python train.py --n_layer=10 --d_model=256 --n_head=2 --n_kv_head=2 --head_dim=128 --d_mlp=1024 --vocab_size=1024 --activation="swiglu" --norm="rmsnorm" --norm_place="pre" --norm_eps=1e-05 --positions="learned+rope" --rope_base=10000.0 --rope_fraction=1.0 --qk_norm=true --attn_scale=0.0884 --bias="none" --tie_embeddings=false --parallel_block=false --init="uniform" --init_std_qkv=0.0147 --init_std_o=0.00328 --init_std_up=0.0147 --init_std_down=0.00328 --optimizer="adam_variant" --lr=0.00154 --beta1=0.9 --beta2=0.98 --weight_decay=0.063 --lr_head=0.00517 --warmup_steps=262 --schedule="wsd" --decay_fraction=0.691 --decay_shape="linear" --final_lr_fraction=0.0 --batch_tokens=[32768, 65536] --seq_len=1024 --doc_mask=true --train_tokens=720300000 --steps=15135 --dataset="wikipedia_en"
Each number is 128 + 24 x the weight over the matrix's rms, rounded and kept within 0 to 255. Layers, rows and columns count from 0. Numbers have three digits each.

# up: layer 3 MLP up, 1024x256, rms 0.111, rows 375-381, columns 128-255
# down: layer 3 MLP down (transposed), 1024x256, rms 0.115, rows 375-381, columns 128-255
# gate: layer 3 MLP gate, 1024x256, rms 0.114, rows 376-382, columns 128-255
up375:139129114107116100103134117151170116104101116121082143126117147148179147136100105137128173178153110150146128118123114132135129095107099140103126122164069103156113117112139125166155181140123114125152194128086146117112139099121107113117166164125086142074134149143112094092097126120087111101120088121144133121105134118150156095107154148119071091142130091138145137111127106138178157103092
down375:120153092105118101108134135159100104152088129151115135093130096095156130119062088109103144094137121149173153131116147128118136082186130085144148131130121149106162171140125087129125131128128164113135112105115106124127127149134142147140157130105125160140165147124114132137117133169119095120187123105102111157131103148133158106096108136112149138108138102109126113147095097139082104110138
gate376:113112119128153120138151154085148122102125114154094128099144144145128127158097156162125130077118108131133096103127109145166110118119124130149119121124128176178055129138129152071136128136113121137149154142151140078178172115110122161130161076098134161119146140119101104140116166116123145124145155094147144174133118113143108094112155126165122117121147135130149079101092113118118147141115
up376:125125109138133147122133142145157100110159131123111111141150074096112121139079100104126131147129133119150126097151086130087105146164105109160118113131088091110106144125116094165124121114121163117117149168108138121147105133095113182141132152150148143170139136149167149090095150095131118159147148101137154096104131126135152113156139130115108161139128161126080124127175118142101123107120
down376:100070164099163157114101105132150136139151133124121139124144137122104095112135073145123152109129137107143184122140144104128152141146165135170120136074187095164155117104118134151095153165144130127120171119129114111146160122153100160117135118138157109159156107115109126143086089133143144159112126139118128077093141126151161118136128127106080124121154131095163149119136122133141104154106
gate377:176120115099091124107140103111110124160147134105137148124125144147100081091168128139096098143138092173088088110095150100138124141126142105133149120119120104124060146144075132093121120170136164100154126143117137079110145118165128140137156111150114133098146139102097150092179093117136131109140121109138129136130126130105125104138119117169160137146116154126159150124148135141108125126137
up377:128143108117135123149116151131124097111150138126149126146103139128162128118153136090117149128122097128144117112074141149125162185126096128093132123126152132146112142135106122098068119127140090160147093136149169131071157141078143104113091177153108119144150106137172139113095096063119166092117139128091130103145155130151115159141113148170125201094131145133121149072128150144116151133117
down377:094114139181135107113129097135090124124121087083132096157134083141120080130105134150135151132108136141119076117140132124118094164102090155152142093088114149145121130152117145149144117096117104125176111105140128063104118164158116149156108131176165149135099105107100115132121109128096140078123102109138150082117127142139159166125082164138137096108107106112121159085119113143178111142119
gate378:097135108134169118144180186119137133118134127091095124110103124121127135096126077142142099134150132095113125058111165111130099154157146099170113111122084101154134142133165120081106113090108149130113102135119146102123156133155090077095120112152135131158137126152167142107141113137113134110134107163097081088124139106123082125120165115135109147052106125144133110114142172169144112128147
up378:143139197115111141104135109117133143120099139147126116136112152062105082127112182107107116147115102132167122146105105128127123098106174081097152144116067168122152156168095118111098127118119137121131104123111135142100096119112136135166138117085128203091121118139096137144117131133167126119133152114167169069128134119067138132130109121113124110161160115123100142132125119096130153158148
down378:091120116114158109131166139187088132096128134093167123145161125144160137123125124145154096140136131116160133119144119130094137107168149139164135125122119151146090101147138120120144131175132121107157056159103103136138062108130075131098145128095104113137127142160099130112103129143123116129161124156128169103114104164116135131137148129119117139099158121099095164129104116145165170168125
gate379:143107098143112115096137149145153133094110146117147166146096137143155124099156138119106171148128144107096141116122115126156112115087100134134126130183111131108129138125113139081109146158156141145065095161105141156137146136101137149123128132115120114144111172142127097102149106120153118099146128076108136131094142108109104132140093120142128121113167101125161152170128106084088122162156
up379:136142091085122163130124104114129093114125133116148134152135136115138126147122130139111078154112085117143134110126148158162139124122130193163096108161160130113105103118133157128118103155167166150137162107152124128109170106095123128135118125189117128129131163134118134145167106085097092090093139132101104171131141098136080108134134121102177134112129141140125116159108154130111133136136
down379:098119125166117123128111153166188120123108087131075153124066133098101123134104156124113183147075116121120041128134115088151059161154117143079129156086122156136158157138131122128183108107131101146115139171125156151136115114147128166134126120135122180121116119152138110113136145138152122127100117143159113115141080104110146130052136148116109130126103099088153116094139130125114132154105
gate380:160130162134155117124171112132130161123140127177142121116152114119137134193122130130124120122155106126118117131131130108095120156100150162145128111135118107154153099144123141126118146102113119161121132150125134087155145131107171110125101151116136153107119152162127114139154147131144167148132131146169125151090158100126117043128157129139137096141061105131146128174155132139154139136131
up380:137097153108156134132136118115173080121103135111106122125108177133099104119146101118122101183180114110155132121165145116058158170139096094147128147114113116141135149142115124107118115093152122164103101191057129123120139107129135140173128145155129122187142107095098094148150127156106140133179109146135131139087161096130167139135117140115109186138131153123113115109153106173120135125114
down380:094111114138104123118143090103099108127150151136127131100130141112128127119156142148113156131155113129090082103169114151160114097158132144154135102150082100123157048186117118146096133183122148142093148153116159128146092127143112145148138076127153142146164126099120075114124117130123091079168127148151126173147116108146082138181150104121137119128103102150135132145090121153144139107065
gate381:140147141147082110090161137130132195151105157156124116088110137126123126058112131145151114141115126164146115113145147164139095086116145102120117113101077101138124117145136158122105158126098123119126147164141114149124155099130125128128118128057138122148158087116153158135124119167140129153172113141115124110083148092122137119104131105131108163176135139100148131145105125157095115163169
up381:122097142129099094149145143139149130082134158136135160115114134130116142099072132146112108157136106165130122116116157134153115152132134085135142147133108146119138163105139157125115162070117149093175158120143100145127132144111194116130083127123119121117093121117134089139121118146094127148124119129127138140157142100124145146096130118127131130122107120138179092136114138191120120110150
down381:098140150147143106096120121152143110111081152142152169123121132141102144122126138122126132141093146111136127138131139129134130109115164101114132112129129103154155136093160179118125122156115120132165105131116115129158130116104134131156161109118096135146104099119156106095132137126064084153145136147099154102128093166157138145105099141150156130174142120122111119151141108146117149125145
gate382:085133173095109107143124129105108121047113109144121097134129124074140099196151150120113103120128111116128119066138106163146122147107177143116139103125100130138125115133122135150093118113137111112149148107174176146082137134085092113132133180161150126101095148138098145154103131093131144129144180170104131111108156126117132040094128138134099125093113113127114140091151142113113127133125